Each number is 500 + 25 x the weight over its row's rms, rounded and kept within 0 to 999. Layers, rows and columns count from 0. Numbers have three digits each. The size before them is the row's rms in percent of the matrix's.

# layer 8 attention query, 128x128, rms 0.14, rows 0-127, columns 32-63
082:545501497478504470522513498519491460474473503460542476493482490485525497526566534507504463504518
078:497553499484485469513516531491477508494521469457544477507479496534505494509459497502503541481538
078:483489453497506521529480525497492505509504503534501470523533480506462508504441494524513548510490
082:480496506500485500503510472501543510464489522495494532505528534493466504512548501482478458433475
095:486531517474515510520497515467538518501497515486493510504503531519444533477537501435471501464484
092:521519548493493509494510504511546506469505480446500549489505527494502504507552507477465498471509
092:515482462483501498516498449510469455491462478507531465512481477468507486517460512510478454515513
119:503516480485519491538489491462517509483490487491469486506476521486459557488536487450492502468450
117:467468483445513490481479462509484500459481496489530525518511481471486502543516502463520456529498
173:509506456479542501491477501464486516475476475489473498510499502479473553517516485506483511482498
084:475498505507479461471506480472495537464496534511492521544530468520496510502520511538490504459515
091:503522532495483494471489495500520460490502519498538483504535521502529442449500539453502492477488
089:501521520518494521483516530491532459549534489495496445549511548529516521520531493493483524526480
117:499563538545489517546513472506516458501520520472517476507475525504491508510510528470449504474474
093:521540474539480501504536548499532503504527495508468475529557543516494511498488506508484535538472
090:496549485489488450504489519527479467516532517482479489496440515509526483467498547495506492540467
094:477498538519511509490499483490515445449546503477489529533512507506509473485534508489519477496503
118:470479495504469535535482501514505476550532486496502487475501515523539483501489532443482539534446
101:506453468501518510444519476528498467518465513513495490503502449509510486472480525511528510535530
081:507460512500483495455520484507552449445496517503477524513485497519489486458551503474542486501546
098:501498554465495543506471493494547522510468482500493525502503471503490459488507484447518442469489
092:513457478501514509434479454514442524487455514482527535496465449468484496492479461519541458485530
083:477469512472470560517472498517534496511494499503506524462513505475472478515506461455533471484499
093:473524469509507531493505527516446507484554497476477543526477506509511485523516520538459504520474
089:457471480487520446537498489484490480507508511546508495465521458487505523461487566513498545506500
113:541495475491523484487489491501502550478456470489513485502569479487504508518481504513507506475521
099:535525513535516450482502475519463495497472506455515477512469515451493533506471491551518472475549
111:450466500473512536517471516502463497516518497488526545480494507482530453481473498491523476514497
087:530484527474510489531488459526490477493517477476498489478492490462508489504517533462505471462492
095:511476521496465494514488513517504487531514532525481497514508493510505487522461490484502476506497
103:457440455482475476516456515487482540485507500530479535497513499514520501464485522477522497506466
088:487467490504479505546514488489513512522480515489479523491478500499494460473506480446529458506468
060:524508498516503474515470539506500487524480471541512525498469475499494463484508501484502538505509
076:505472474443512541506503545460528495527490512525501525528486514499489495520495483516467441470543
060:526484543528507514485479440489492490485490488526514461500472562505482494484496489478500498519485
067:515493495507538518509508502451524523465493488460470460467532496490517483495512509486459496499513
079:481494489461560496517526523473474457485463515526508523485524489482513486474481495508502515471511
063:479470500482481497538523519516556505474494520501498492492530512511515536482483519473505494530491
081:531527486519505474534498478468516479479505505466516472532469507482466487528508475479477463454485
123:525512515510556491501479478520458466526527521516518478487522491508500475486501473485458503482514
095:499543512530523515499482549471472492509467502502504500486502543486480500491538447460464461477473
081:563521513497524505506472467485469521483501461507516484521514483490496511497488502471478485493501
130:539511521542496478497511478505504499526561533478507522521479533555504529481493541481484503500513
107:487466463534518459520506492494551485554504492510504472490520517480490498536481521501525523555525
120:503457510520506478487497524533533474546515473495500500506496526517521474505512515478516503541523
115:492560470472518524481509534491483534454492499498509508511496512482490544442506477501456472429485
102:508486502544499474513513509472521507525514489465468513539509514538485441511531512495492487497507
116:513478463523530472550481517460511498528481527490501550489477502476485471516492495520493526513512
087:508467533545497492464479532531522504514544538508530471474523504545544527472526538472487532547497
099:473549420480532524487469530492519525478467489479527529521480553454492493505490476479470514503502
124:471525480508528510495489523507528525469433454489488496517522469429496511511513464515521519532497
100:460472478511515495519516538496479438496464495541488457484510472486504518513518478503509507528503
087:489490510435490537516498484537533505512489481537502457477508467472488540510520519490522530516472
109:481536486485539484485492477516467480479479494491522477474481496450495548506458462488532467537507
100:474511511457467511478457441497485502457485524503503452467488480481495523469509486474520493475472
122:538508521493493500467482504516484532472550525497519505515507561514510505461489485484469487483501
126:485487501498519516538519455425490528489462502508500513501513484491480537502494488497507505499496
109:480543466519520453472489538549503502474485465456484523517489463488499469523489527513523495526487
115:517538492518527464502497535501484512449473512498501508476480447484515523462501522529492508485482
088:515487503511465549507480498494558512530538535509539504471499519477527522490497506494501540520516
124:511471470483542465507454472539504493509513561452531528482467475503500478481480536506496519510481
116:496519502492508505515517516508515492518480505488488520520459517536501527471541530480474525515500
095:505476495521460486526494511469484506491535534509471528486466511537519489496481478504478495455491
117:463532523541462475505532511470513486504495525497493503473468511517487454477520460492485485435489
115:526534446536470539514497492473499516461497508449473495500494506476485500475528476508514524487482
112:449498494526489523529529521513468518546497502513499497465511521519537526530488522515518543537536
113:481488509466493483479463507491510461481508528523535509496519503512501446520449498493478505496521
118:523533504500513473442460458478544502464475482466499492520508491477475493507513494474487467478485
134:506507509485559471467459489470512502491496488501472506509490533456504522516510482453492490504456
098:476502531516492526504515531498522523523472490482469528506480535489504554505582497508495511475470
082:536502463503531497516497480529446483492502512491553487480521474479499450474435474506478497528506
143:499510506475556475470452491475493509513494494490481509504481531468499521516503483457494461511457
118:502520482475567518502473471518474491486469476481460503529503493485465503540517515481472501525478
109:512506506471519486474489507493475524502484480490477507514494545496499514527501508465515456490476
108:507465529486464491513545494489542479492536544493471528519499475515487541500524520504490481463508
093:503495533503515513507574486491530479499484488485529492528499465512471531461524494515502507439541
104:529557486518472484492487523526466487496519510488519492487459533481517494502515477495480484445506
089:476491529503490547525515512453531482473477502476487502516512489507483518480505485515439565515510
087:491474492513548517456469517541467493512529524478530476522453515535469484465485544510446556472500
098:484498524472519473497549510497517502538501487501523535532458472502510530500494472499451493509529
074:470481531515517489516526442506530473528495476492490521501488460488480537469559522511536522477509
096:483557466526534517482476488519482523461493501497518472501488515493522474502484493490449538542509
087:535519532476490471442527439515481518487530485499511521532471498495499493461447453497532484509494
071:521515514465515486490526460517531485527522511504515505503485417508447526448530506503531491501494
083:508527499486484503538506487459560505491494484499487496523524523517486510493537473502548513477505
084:513492503488500487488520448481491534488476464508467500514565473493509495533463486485536452542498
095:483463472500527555511461484493511493490475506513477477512556485488475486524506504493539552559480
089:469505491527489498513528503517470488539492487500522519489484504460520480509496535463528493513507
114:487435550483496503499503510451561492493509501538491493500530473525477536507493521504504489511512
087:550523463521526501474509472534461554532492517477523476514466493531505483466451522494499466491481
072:514473532485483475530516522447529516549488494520478505477490457479508526497480492515510457529473
092:436484541473486495536534479468538471516481443512480520521545484507510506546526468500532513527538
080:493470487518544505544519462494506509497477532504499510480506457462500518483518512461528512532490
090:450488547457476493507503459507530476495534500510466515525531502529526513490517483500502466518519
088:498458487516515504523471535556512492502515579513475518544509481509475506518492525500478494515508
096:498515471509544526523447510542481471473512507493470507524504474525466473514515512511484535536495
093:460527511458518509503548505528488428552514494506501476431540459507497497506487506510502557506562
081:512493507498535506515493463478508452462498519554508469524524497500507487474501506497519540497492
102:531477455465515512491503479485488526454488502498499499560500504456492505519524507514474499492487
125:537474497517474505514520546474525506510467504511466477514514475495485534489541479531464495468459
115:486489486476518518489517514459534507512466494497446509535511503481439547504539483499504485490456
108:497489547534463497526550554498503489545466520504501488458496503523513504463486499485488505490487
100:531494460482499461486438446512503488475495471490496507510504521475529481513504486486499501500500
155:481490469471520511498494469462489509502473447481447507546499511486459526512518483488523486495470
091:511480483438501516501495495485485509478466478528449481506542492485509513539518463477457520509463
149:511500467467533502468482489503457522477458456476468533543502506470483504521500486494523456506485
101:486454559491498484484533534492509495523489476503524485487560478529480514557519515480539483538532
129:489469496525498520529522464463503498528504508527502469500578453529478498518482505513487538493521
086:502465497489497504513478504523505482494518483487538494538463533498496501539510497494491536519515
091:504532537517512513508501569468534491496491488461499497490489554489476516515538541469473521497490
093:523513479539542511483503499533496457511484516474510454517511501514504500481480493471455564532487
103:517456473506505527516470513479528483553484526532459500528508484512505484522519494515477527459494
077:489493551548506502535511511471545483526514504519522488491562481577491495474507498515495486511506
112:504518459476535554517484487480492475475495519509480451491465496488483506498501526485451561466511
082:536496473500474509482497434484522492504492487500478492505515467462510505433510440524503516497515
096:491463523520493514523521460448544479519513517543497484486553470539495518490518469499509507513523
076:466531521546505493540524448454478510457522481492522480477500488515483523471485524475509492469480
089:502459494454464472496546484494482559524504476562485527502555464479468508511496476543541482460524
083:464548505477533507518528488506484473481516500502518460468472507503474533453490522445513527490467
096:513551496506500447455513546541507510483492468469518517522465495508534470478520506529487461544495
087:482484474487531506504530472481497474558474547540452481515512456521522511460474507504504531542488
079:515504486479540468495479469504456467496456474477515502513560490493520487509478488514498494491522
114:510481526494472489490477556502526524510498506505491558493496545501517500513523478528532456492504
084:480501479495539552505502492476490522492517490512466523500494453484486496461486523514478488459472
087:516515509498493488543498534516520469517521543540502486495500497533502516510545512519493522480503
089:494529503486518533480498531479488476450524509476486464454457522490482526489521533470487537477504
093:484464444507541525503503478518507473501457509533453470488528457518506497500519534481492524522492
080:502463477504473504510508514494537534488491505500445492475503529445465525490540515452501528495488
# layer 8 attention key, 32x128, rms 0.131, rows 0-31, columns 32-63
076:498479470520496497491511491500458462494516512523488477494462485496556480468496556523474507494543
083:488542515450534493548509473520461468512490489527488489542513502505493525532485515507499536526526
099:485472484522451511448488532488509493479483537497493509482526509523491450489509464482471501449493
072:522497462494537560511480516501485495493439502516481484499500521490465471494484545477451518501519
103:534531515486541492543478509499483504489493470495474506520459495489520517489498543516506488505475
085:510489544469508475557507505494516515512519482492478534486513499505511538476492522527529468501472
066:539518447509476529443489506497463492541458500507504485498484490484529460471502501485488518512517
135:524512518512503471549467505481472540468490477504478526506474512497510506500497516512503476498446
124:530520538493531498485496491482485529477477463456482502544486528500462512526510512491516482495488
139:504486507519458487517500510493472516481505529544469526499473482522538488485498508532529499489463
114:480480511490454524505537507489505477516528551516522527505508467507503495488536513488506510482499
088:464491512505535544509505480523500506534467501493510509509536510449478515514485471460497523521500
110:447482506493496530516449532520504518475500494484525496515509493479522471504506501499503499516459
108:494553514472500493503515491472479531516503498505562485476516504507481488454502540475468509491509
107:501525532495476478516529522507517548538458466504530537530488491469474470495513488485508491487485
088:526535520494524437504516514541486534512445473462552474496505523452484508552488450490512511513503
086:471506505513524493482530470479553477505521497472483487505548484542481535539522506489536516522499
101:507549513499565478491489490496442486494486481489553480471536532508479461473475539477466463494510
089:491506466478516489516551449490474443481498492507512518515477544511492501475475487487491469552462
089:465500463521511499522519451507517485515466483502494480474499482485484529532503474489552503554471
104:487459443529529534519487482473504467486484507475473487516524503494452515545510491471470538464506
105:510468487503507517470507474511457451487530532500482496438491487502501523472448495480476481510518
101:533489476511522516493484486460505458512518491516446502472555494524471500519485522473484496471533
097:529523518484483457452486499471518517508549514524501513487488490547519498500497516505501488500515
096:524496560522502468538535476469469457526474481544515519469541479492483508504491503509529534523522
108:494487480481501467469524506543472508511489535501507529501440510485552494459494492492489463502452
093:491504496482470501496544534507517494495523527489518479480462497497546530498508456539488500512478
093:494493491524536479483499503499505471502529507476479477495570530548463525520507470499501497517539
106:550488515500537447488491507471512488512510500476480496458522491511529527513461506511499476474523
110:464479465506513477532557519478515471512489503464472512518507521517458504478527486478488501507498
084:548482502570499467524489547456514510534495498500483487517513511511487466549518503483509473468507
103:548525497518514492507508502489533541483495481476493479511485543513447480538521499491473468455507
# layer 8 attention value, 32x128, rms 0.127, rows 0-31, columns 32-63
110:547520463517504493457501450485502535489490491497493481469498487515481489464534466466473548479500
094:539547502456512533512480503504463438508501479492532499508470520515482499506484509445503477502500
112:460460515454525499510473479505465504522532514486551522475469490500517532460484596532479536523501
091:478487521528508520488519479550504496515532477495538519499512478467496504490479488550512538583508
092:479500482523484544530500499496502483517512490477511501509558515470519474496475456546492492522500
088:510510521519492553471533552505544538516505471514485476494530469490488488518527511494513523503482
119:542495482522493536495514460450496502499508488487513477490511482459496502497487428510472501500512
107:524497454473471511532485530493516464489460493514485518505516517468488483541465399477527491511510
088:443479569508460520502550509505511536555509484551553514489484504512507482529487508506512501529527
087:493503522516514447540458483524492491486488511479490529507508478515511510532534508466522466508490
086:543548510467483509484462546509476453487490476473525509494438516424500493512488525457501468510502
110:525535476492500448481514508494475478465486481507516468516477491478481498569514461454476483487500
119:500508496469524505499484483462499489463473439523506473477527487499492517519472453485495476508515
108:482500489505509505470491471474489539463484498513490466473506478532483488486498497493482497493517
089:511499471491502539497493431518483489532470473515482502531482477479500497469485500508483501567506
095:449436474531508480529534505462511503468510572544469523499489501554476518519518470512475507482528
104:507491507522506481458485485503527544549496508490505502502477480529458485463526558477502528499504
106:448476476512507576546523513517479483533488506514507513496540475447506495520460469537496505524530
113:520507488500499495470490486459500524447471474498500481481530502481510499521489464486475482512512
096:493514484544496505491512477506457549509498536511507512491494504506515484441510558552472514487503
108:476472494515500533546572481508497501503500523492469521497532495497458500512527513510502491517484
093:457546485458516572469514458501458495472473519510475513515473465499455516519537553489466481483482
112:453514471514530566502510493520500509532537501483494499485549516502501514462480498520458522521491
092:512529480507472489509531478449503517489503458501530496482530535487507495500444470537479489522530
083:514511556464482528501525509480493487516463481494512499491489479489465538485466466469499526544515
101:465501488491503567517549526485496468530528532469482502484494566526488501529504463488492489485493
087:502470516462475469494511546488536464510485530476476487516507508514500489473500449482523502441495
119:505512491475482530480510517499492524496472448516535486505580481499491483523468519478510492546520
100:488482458504510494531498474510528501529477522480473518483513494435519499478489413520514464522488
085:448515499515526493504530489476511526487515516473488479509552504562523480521524504484482510492479
088:470480502480530488535514466480511483476514562456462498498477521490481528486502516507502480432506
099:511501499529474583532510550511494477555504511483527486491501537483502480472463477505482511524502
# layer 8 attention output (transposed), 128x128, rms 0.173, rows 0-127, columns 32-63
096:522468491512509513491485491474472505489459481554509525529478527484520487494497482486498534525473
092:514449518475549494459526510510463518478446472541485503522511513527520445471517513499518522483516
091:490555517532475512535518489541493515523499475491481503486501545473507455535526489500504520513448
096:513532528461463505504525495476532504504506473462469489508520496509487486496501519465484482552495
092:489534480524470515528535517461532508504528483500494489495499515489468506523514485511496497509489
125:517480511515538503481472491473474507487472478531494521493522509511521501526484537515487493476514
099:528497450485512492477447502513517501477457520474491478494513512488504488463465471478476494483514
101:507429502523494466457492527470477489467449511523488508507493493507503486474481507504529497491512
092:515502480544488525490485500481513533493485499503475473469536484533512517517486501498470443490472
081:521478508497429522487530501499515503484486486508522480539484466518501467522527472470512514466503
076:510487528478483481505478477530493521465473509529503453499487541494486482499517478535505481505508
106:500436521476542484446493498473482504490460514518514498514519501512534513479475516500513496475530
103:497507467479437525515532447523496485480482514492507531486471486490493466502468474488511488491510
104:502502483508481546508539481524490505462462476527463520499484495513545488499474450510484497508508
075:498497509525489511534535472495503522500519509468488486533449471493518468499509474473464495498481
090:471564497531448453516514470508514505524508540480501525504480484469508546498504502503498520487475
106:499452488529495512510495470467511525498489504495496522481485495529526485553477497512462497495492
099:488522504516491463488506549487510516507526488507534475497518464535488562502535534475464460489496
109:517537434504437519550535466511491488455482480470518489485475502511571450472493489470484503463527
078:462477496507467486469503515471513515473493503541479509505523506490542523515479482561491529512470
112:476542517505513495507531507525512509510545511494501483519467487486466555515510522518499511526478
080:539509497492505503504513476497495493473452512541518491515496504485533491461484478473531540465544
091:483532520517506500490521511467507518512543506508508496508521493565483517469490527511494530491463
085:507463511493494517484479519475499499538480535525483477497537518476480524501466447523484503517518
079:563504482536527506501489489518459507527496458505479508530474554501477449514517502455513526506520
093:479487501466520479465479533460491492521487527512508499459528503531502534483439508506477515485524
094:524512524454532527487502537446491500488466499520486496479453536532491546505455506481524493548508
103:528496466514477559533538474494515517484496457500498518486500510501538469482485436500464483496485
100:471495528479487475490498531507525503513514525495525475537472525472471518489520508524469507497497
087:514512493455457521482519516477490510515451506542491517502485501508494518512472496479491519493526
094:500493517459515463455475550481512497504531505505538516491483455502524539543486496518522515475530
095:475458516538531471460487534482498491483530501538515524505546478527492496495518523515474512496498
108:471483531505507469462534557510520492527531537542518500490502459486489538502480526519511519516526
092:481487506470489499453548516475533517490503482489490504519518465527523562503479567521509461532486
107:507469520518467468465536567508523516491471516505496544479511503537477494469473483471528473527510
114:506469544493503513487530504530533486477552504500506488562510524495484533528527519501520448508496
110:492528522508550530501505488480475552512456530525491483481517510500499529514502516507516524511491
110:489499479452494511525488496497456469529551479457468487441475530462524488516479513505486491477497
111:485443515509472486467493520543512498478510496497490522541498499485484580482461522489487505536508
099:494511490529524501480493494481479520504512483536533531504482486476468560510527517513471491488455
108:536518520475549529505502495499501490541478516462499446502504543505508485495475513478514489473505
100:526538518507494508504494478517468497506489513523502518456492487483492500493483452547454500541463
101:465511497497496512491519514506514541460483515521492494512567468545543498476481513527462451514555
105:499527495520536514526519499521498493524507496470495493558491505501545538527511530534473541512470
112:479478471519476500477488497506520501538469504493500441500480480525512461492504493492541484504517
110:511499449495505459501516506539521471484496520501542475545506460483467493458504510459486471490552
110:454451523484529489491487490485502484468511532535524525466556514548495545491504509470497457509541
128:563520500471479522503464479514498536515447505476497497502474486481525493471499506524526492510503
108:492552498482522523529509491549506479493475505481498483469531476505489471528501480531518444474544
119:476506485536460512472537506477488563525462516510513516549483501462530523513538492500513494499481
096:486465475496468482475453514501508485500505512522507504471481494465460478503506518463518508480536
104:512418485510536517500512533461501507483489502503492492496514509472466476504506500547483527514526
106:500452492489522511515469490476494543451503493448497544518552519508494437517473517498491499482498
104:484473467521480456525531508445530481489508523483547516484496481519508511451520538490491521533537
118:496464475509480501468522508525514484503441494534477480499479507458490501457512488482519504513513
100:492460502504544513466554497520467500545517499482487500568447506497495509506505511493507543493479
109:530508491516487488422506515496494506490509507489482492531493529525480516514474491494490516490490
124:521489498493498515501508507471471531519489473469477497466503524453507425471488495518512519494447
100:512516511517510511505507521477461511511505454482505517512482517522492499546492473478500517502432
101:488502477523551524512539479507477468540536511469492453545486510488511489514535488543484487471530
107:497450503539508474497501510518455509500526486483506478523509484511488513488525492526465522569482
096:562482528521504463506524490501516512535524479548489491491494518514477461466538514523506531500456
113:509513504504460504505506446536496476511480463505498521523459510470511520488468523500495536476473
107:528490508493526493450478518469511492496491537482503474501559515461497488501494486505520480513507
096:486499473514452470533481506458481538490522464499483510517546510476522441503466494452475487496510
082:475519479514497494509469499487484523472456462527485463525559495511472427486501476516491492484469
082:493440511511478499520509496521480520532501479557470489510468521504495555518537519524493520518501
101:518482479496487528470484496484506473502510519506487485496465475480494403499434482520473505478463
097:509503502484523510494492475527495499483498514523519516545495472487509418484479496516503466518522
074:531496491514518484516481517493524531491482505527483538483550500559470536520498493494502480522522
103:514488521504481488483415452501476496474503493490501500516506477490521404537471500477499488499503
109:461507472493505541483457482494489495483496492476467475497511498488499403519527513460483512502459
094:484502454501498511497472434514488517443500510519465520437515470483499428512503478490502469482483
089:531486521499460531518504517509505474519517496462532484530520521546468489486520485492500487499500
085:491479475517490546477477487537524454468493516506488459532527491495481451499522484496520499501517
092:487440498498473490489525521501489532467501511496492466513509510554495469513523443525513504497525
106:497510466521520495475465482499504495503536509491497542479500490439508440522480507478510489492497
102:495488499582512434471481501513498546475493499486503517499523498465540398493524495521511477466487
097:481534472516503483450514501526478501511469488503483492505471447465511425476494509489487468524472
081:499451512479476517523540509482488512528507491529495506495487514462454569489512511490530530513502
104:466491467524471496517510510503530540488494486471493522491504524508552540490508485524507477497527
109:574536491532521483469460491534481492482459527498492482479521502494502422517484517517483501514481
090:521524521489485504500476457501509506454504484499493508526473503470488427533455472483508507490529
082:482509479515496497430495492569522518487539523512504484520509475538539443528504501556475498515506
085:487518487483483521507464459536531506573512546499488498511500521506513560506494484537489488520531
089:458532456521514523486524558551492522473485503533508478499525496514525552457478488520495460521508
104:541513496527519449474508530498474470495522536505497503517443497507523495502488528516514503458526
089:539492497516510485504443449544499487520517510503469485476509490506527428470492521508500493465525
081:462455475477516494528522475487504471486520502507494538469497509495493548488455472522516513522518
095:517512543504484463491485559491528479496519530469500470517495525509512572517493557516504470489492
101:483495509448530508502494483460485512476485498470538554467513552473494558464497552506496526526482
109:495517486519506487446466475525504545482492505491487516467500490472510390494476501504510505492455
094:491516489498507558493492530503514483475522532492489475512486479478494439484515510494463489516534
088:491502548469491493473525535500523498526502528476512511509491552498509561522510479523485479506547
089:527495521478490505520481511494515500498487491512497478517517524527506580545493478494515517495527
100:491498502510522487476477492489478512473497501523500500509491468471516401496497509510440487495478
092:524515491499463502552505500506460511515470509523522528511462529476524477492480497529491496457503
100:541488487464505473477496534536449521528487465537481466528459491482541474487508496507520513509523
119:532535448514476503510469435517479490508528470454488481486523486487482493520464488493477504486485
095:502523543517466497482533483473526536510535539466479520505508525516496480465483487503460543487481
093:494518523530537486505505508469516500494496509505514531493515494513448530487546522458524490474462
105:513469489502522533501472511522500514480493493471504519443546487515511554541508511507484452483495
107:541540534541508438486493502501486505527514499493491519504427535532474525470520510467473492482442
110:511465520495494463495478545455483524517481523529529557501473532530514463495493515469494521522498
112:481475495551499512515510496472528521521524483485537510463518500559489492522491507483495489485497
093:528466527488533521490530484473497453539487513533517507549467484497509467526516498487507538533530
104:546507495448496495474492495553472479500502504492479457545440526448498486505504485527483499522513
103:485466519487503493464515541497516499458483484540514475524532463544517501486489547503490478507504
109:460517490513481525505519492487526476496467512466475506444478498505494508464484501494540522461454
101:489536508557498534545530489517497534494513479491514491500532516515531469515505504494501508492487
098:513513518503492498489538535499463526554556525494505492542404513477528492516512504534520491501514
103:449483545530465489484494506437513501478511504498504503533570514508486485482492493517507505516478
102:500473460501517518499473501480504550465475492514476499503505507528496527527452508515513460505463
104:482510532530500451513479539500505486530523513511508544499495514538501552480576510511503488496477
097:446521450547476537527522504479486508502537518430492500493499509503515465482498504475498486492480
099:498489554514482501514499526489515501500511474509522537488549496538508510529508515519470512535493
106:443493555468514494500522501501480507531510569494490511534474501490443565501536515513494528529485
099:489497483443474479464498464524508513498513486483463515474490503446558529489473483524531485515506
105:510541520526556488477527535501501527498536525470480498473506505519507523489492500558492513504491
093:505511530555490530493494528509512527485512494530517501516558514550471514524519512521484462469497
092:548501446458487503478457484506452523507476445479494505530484503453535503479481490497509491520522
100:453454512521545507463507505502512517461489505499508502464542457566492517521502524529475523503520
094:519502475447525471510446503494490500452462491514501479486508521475511495497452513484527509526488
123:500520505537459545488539491508502539503530504511538520471484468504520488507500497504501466454487
107:474467549461486483468520503470495498531502540496512527519459512460449510506538538495507527501515
104:467508480541535541486532525499501531477482523489489468477555477540521506515484552492489495512484
110:486502498459500469491465496475535498424499492543500511522546487499508481527481503498475501529522
089:475491547514498493491520547501492488509556520487527539501495512555507481506515525500493512501506
# layer 8 MLP up, 384x128, rms 0.144, rows 0-45, columns 32-63
095:505537455507477460506524492489464480529493510520479535574527499503457497507494492545538435515496
116:497512533511499506499473503495464523529498497488510516521525521512495497500537515472498521546466
101:532478488507441528527465550497493516468501551515494511475529537507511510535525526506524480498514
094:517550523475524508496498484515496498498490480483529459514517542494477529512486501450523467529478
096:572506491478537546506521487500491522463484506504540454497479487486478512520491492516523546510494
090:547532529492490449453511535505507524491502490476485477497538525452541501484529497521492469509489
090:506494529470509466479478495475509489500511422499499530558483517487493517520542516493529494504484
100:511486514512581505505473493532531519475493508506521500541491452504491518490561529499483501511481
097:485506471439514549465477525470471475462487458462499482498498499506495521451527507511501478473493
099:520490529442481508514473496487549490491494500503492529504477512455497525498523508458517510533504
105:470497546494511507511487547507541523503536498519545511511499517471461527465495523517479498492491
100:465522504497536519473534504524429502506488504470484493513468506485497499500505495480500531489487
101:497518514523501532477522491452496478473504516534442521564511473495445513466503515511515465496478
089:519542475489483528512483489456515491530460524503473451543491474511496492488491503492526480495494
093:459481484476500494498466530510479493495485508473493520497491530479508512520517499496474536520492
103:498484461450476557508502527521532542449471461520514478480481538533453514526498526492527467445504
105:507534489498484524506444471479481481513451515506495474504459532484481506525510476456511503486492
089:506496527524499490491489464510520507520506538479504520534512489528480526497534476479506518469466
116:537475512490500530509493500463517494503512503485459471555500523470454532463503445452516496476498
099:497453494479444526489499500499511541512449463509451510548499514440480505545535436461535488532464
101:512533533481511466473476511500520459488514496472509539528472476503502512526494511475501494531496
089:540496533506504463518531492469497478478479434479497481531541468485483513492504490492458498492483
086:476494536528510504461488530502475500488466476453475501468546493470523503554508512505493500543503
095:534487551480498517536510537438522500492508503502523490503554518504476505561508489496492509505518
099:482524547501488477510490535515503502512501479448516504515519508549488522508491502492506485491476
111:500514527465487497519427459494494569468454475478497497506520522471449490463499518508505492485478
099:533552480493521472476480522498470498509462495497484522520433505528513482485512483452464544499483
109:546556530512485474514503514506476484491493494440499504494472499531468497526544501502473479496498
099:464524515492529467478502488501490472490515486518499522493505545507457496494532441460542474494491
100:489489506505483505508499550489518531450536480494471500521506495545521520512534464488513529530527
099:504496508508501527468469456493471517496505497463510521507530473510512489476490502487516498451487
095:435522528528542494521485513530491499508491479485471515527490510502512511528534508447544472508475
103:486495467468493518497535461502539468469478480494496467506539541475487547499546507511509510462468
101:498485433473485484501478464486512472452485497479537487490519500429516523477516488469505512473447
100:458508518463537516464469513507517496483519450509489487469512493506476499520526441453476491479455
096:532491528496574471494491550488452503535532503494509504523464540511507518494487514492520470503507
108:484477517479506472493530532500536504512493503480508488495453516458469551449508498483490507476501
099:520493512468501504447488505497489512508515507455447492561522504497500495494533533504513486509491
096:494463481505494481498521539487476508470494503472467520567488523503514525488549519498500469510489
099:555492500493545491466491483460520476471468536482494500492417497478512527464525506434518504491489
093:468475528510488507428470516504467523488506521476493500497444485526479506457531478466509472461446
098:473551503476510506493486470518506461518503522436460508547502527469494485485516516511496493515481
107:482515468491509551512520468475498499464453478510481525527474568480479504517529505488495521496501
096:503512468506528512479485486497524519439487496495518498596477538504495499536537504474501511512503
100:510478496498515493461432492514510497501467487460503516494530467454492494469524514504484483512465
094:541491511496512533432531489484486554454502478516473552520474496529485502481503515503517497504458
# layer 8 MLP down (transposed), 384x128, rms 0.144, rows 0-44, columns 32-63
086:519475502519501542541453486493502485531488519524535489481504515499510450523502548499489504472498
122:459484506515519476505505487502436524458495523459487511507493508512537468484489514499502510485479
101:482470508468503478475496474542502460528488506512508483497476520505472479473490505507454459448493
106:535506511494505481462512528466522472490505500495458502506473504502548554489515519536500489469450
099:493480480497514537475518505430517517508547503491498514514471496478479504494492468495512473471513
086:523461480518497477532496493519470498477512521541465488497516514490513475450499510484467438491495
108:452501522555516536443484526504508505489558502502507520505492468501495546510523525561504503472503
101:487473547525448478509547513483500521503511496512526531518491479514481479515484492467545457473510
102:484497525518479483502454518518529545529485500477482524454499500526493496487496507518497454512540
098:509498457525505518487500470468531472464544511520487498479504461517502548500508518522528526516505
108:545482479533536554482491484527484492475454479536473467497482447521512537509506511486523523475501
098:473485509490520518493580450506455481512486540490479507499469520520509488512473442487528502491473
099:477506558496518467509514506508501480475527489478493482470513507490506485530507557442482543501487
079:502497509457506488540513471519499537496520507488505506524507483490533471487487547482431489478489
085:471496488510471490477505517514511506484470505507496499487534497491528458477512518509467519530499
114:512511450528508542497485486505494484523522540473460503486526487474480560481498485481515496523508
105:454512513529461477475499536500485508496466533465522473498498506514495470527472509476511480524560
087:503480500491517459505537474513501501493534505479500482469506447521479566508498554509528542513482
117:531511495507512486523479523537539464512493488496568508510507510534507563497486498502512520513498
097:482498509497491455495493511493471479506500491474581435489540516542495512482476492524518521468513
102:526470474514474506453480500446481497540516476493483516477509442531509590526497488530479455536512
078:500506530480523463506503474531491483533528518485452499487496489532538450490462494512495495528534
078:462482489497486519523502484509458487510494494503510529486505440504577471509497466521496515502526
093:460527443546522500452477491487526479484521517478498494426475494484539463519507493491506508537486
093:547507503540531528510522524477501488476463499534481520474488525519470516477466489535530470487476
109:548441519487521529517463506507506504476474507525521492489524487529501483474495488485561487494538
094:545505487535476499480516478480504509522466502479476534491452458550510446501485512464501540492468
103:517526499470463480525482518514475512492492509522531547455519474516531526467501549512458540522488
099:494501485490529486479509532508495512465477466524541487448509516483484489493500529460482529507462
110:493540507495530479504509503498493508483496469477530517543485528493482459487484565499485454502513
089:478494457477448474490496515546517510536480521509510480506487476522484393474546482498542488518557
097:476495514509462497501466467490508522498449486513529517526500431493512557489449435555491532481490
102:505495492521484457557553524504497442532519502525487461525494542468516420484492475492468515515500
104:502508516473514502495537516498519462483502527495510525477554478505462494500532465503514500490463
091:457499541493488514542488516496533490493439486515526468474535490481550440549489464491452507472483
095:518467532442478472480508489518484519515534496500499503497521518476483471488518491520489512480493
119:483451501484468466515504521517500477543462509480455513481479533510485495524488482501485519545526
103:495523531531504466497544494494444499489542513511502521505476505516459494445503489468493492484514
100:501511482532492528516495507478508506476529479497504463517539467507518482484515472480484510515521
111:477502473552502495556467506540478506521445497513521515499487468518495546528465497541465469540494
090:453576496457493478491505474514468488502502509479549506528511511471533469543446521516469463490501
094:485483539498516487534462553502481510481479477503493489486482501519501515520518485527539494506502
104:539506524510491490486518466498472484486460493501511531500495498494484415470499493524539512478511
090:525505505475514503497512458505514529512521497470502498499499448479483476543529505481497521513453
096:483525522465450508495494475523475525509496474495511506471485497470487386520511525543476511496493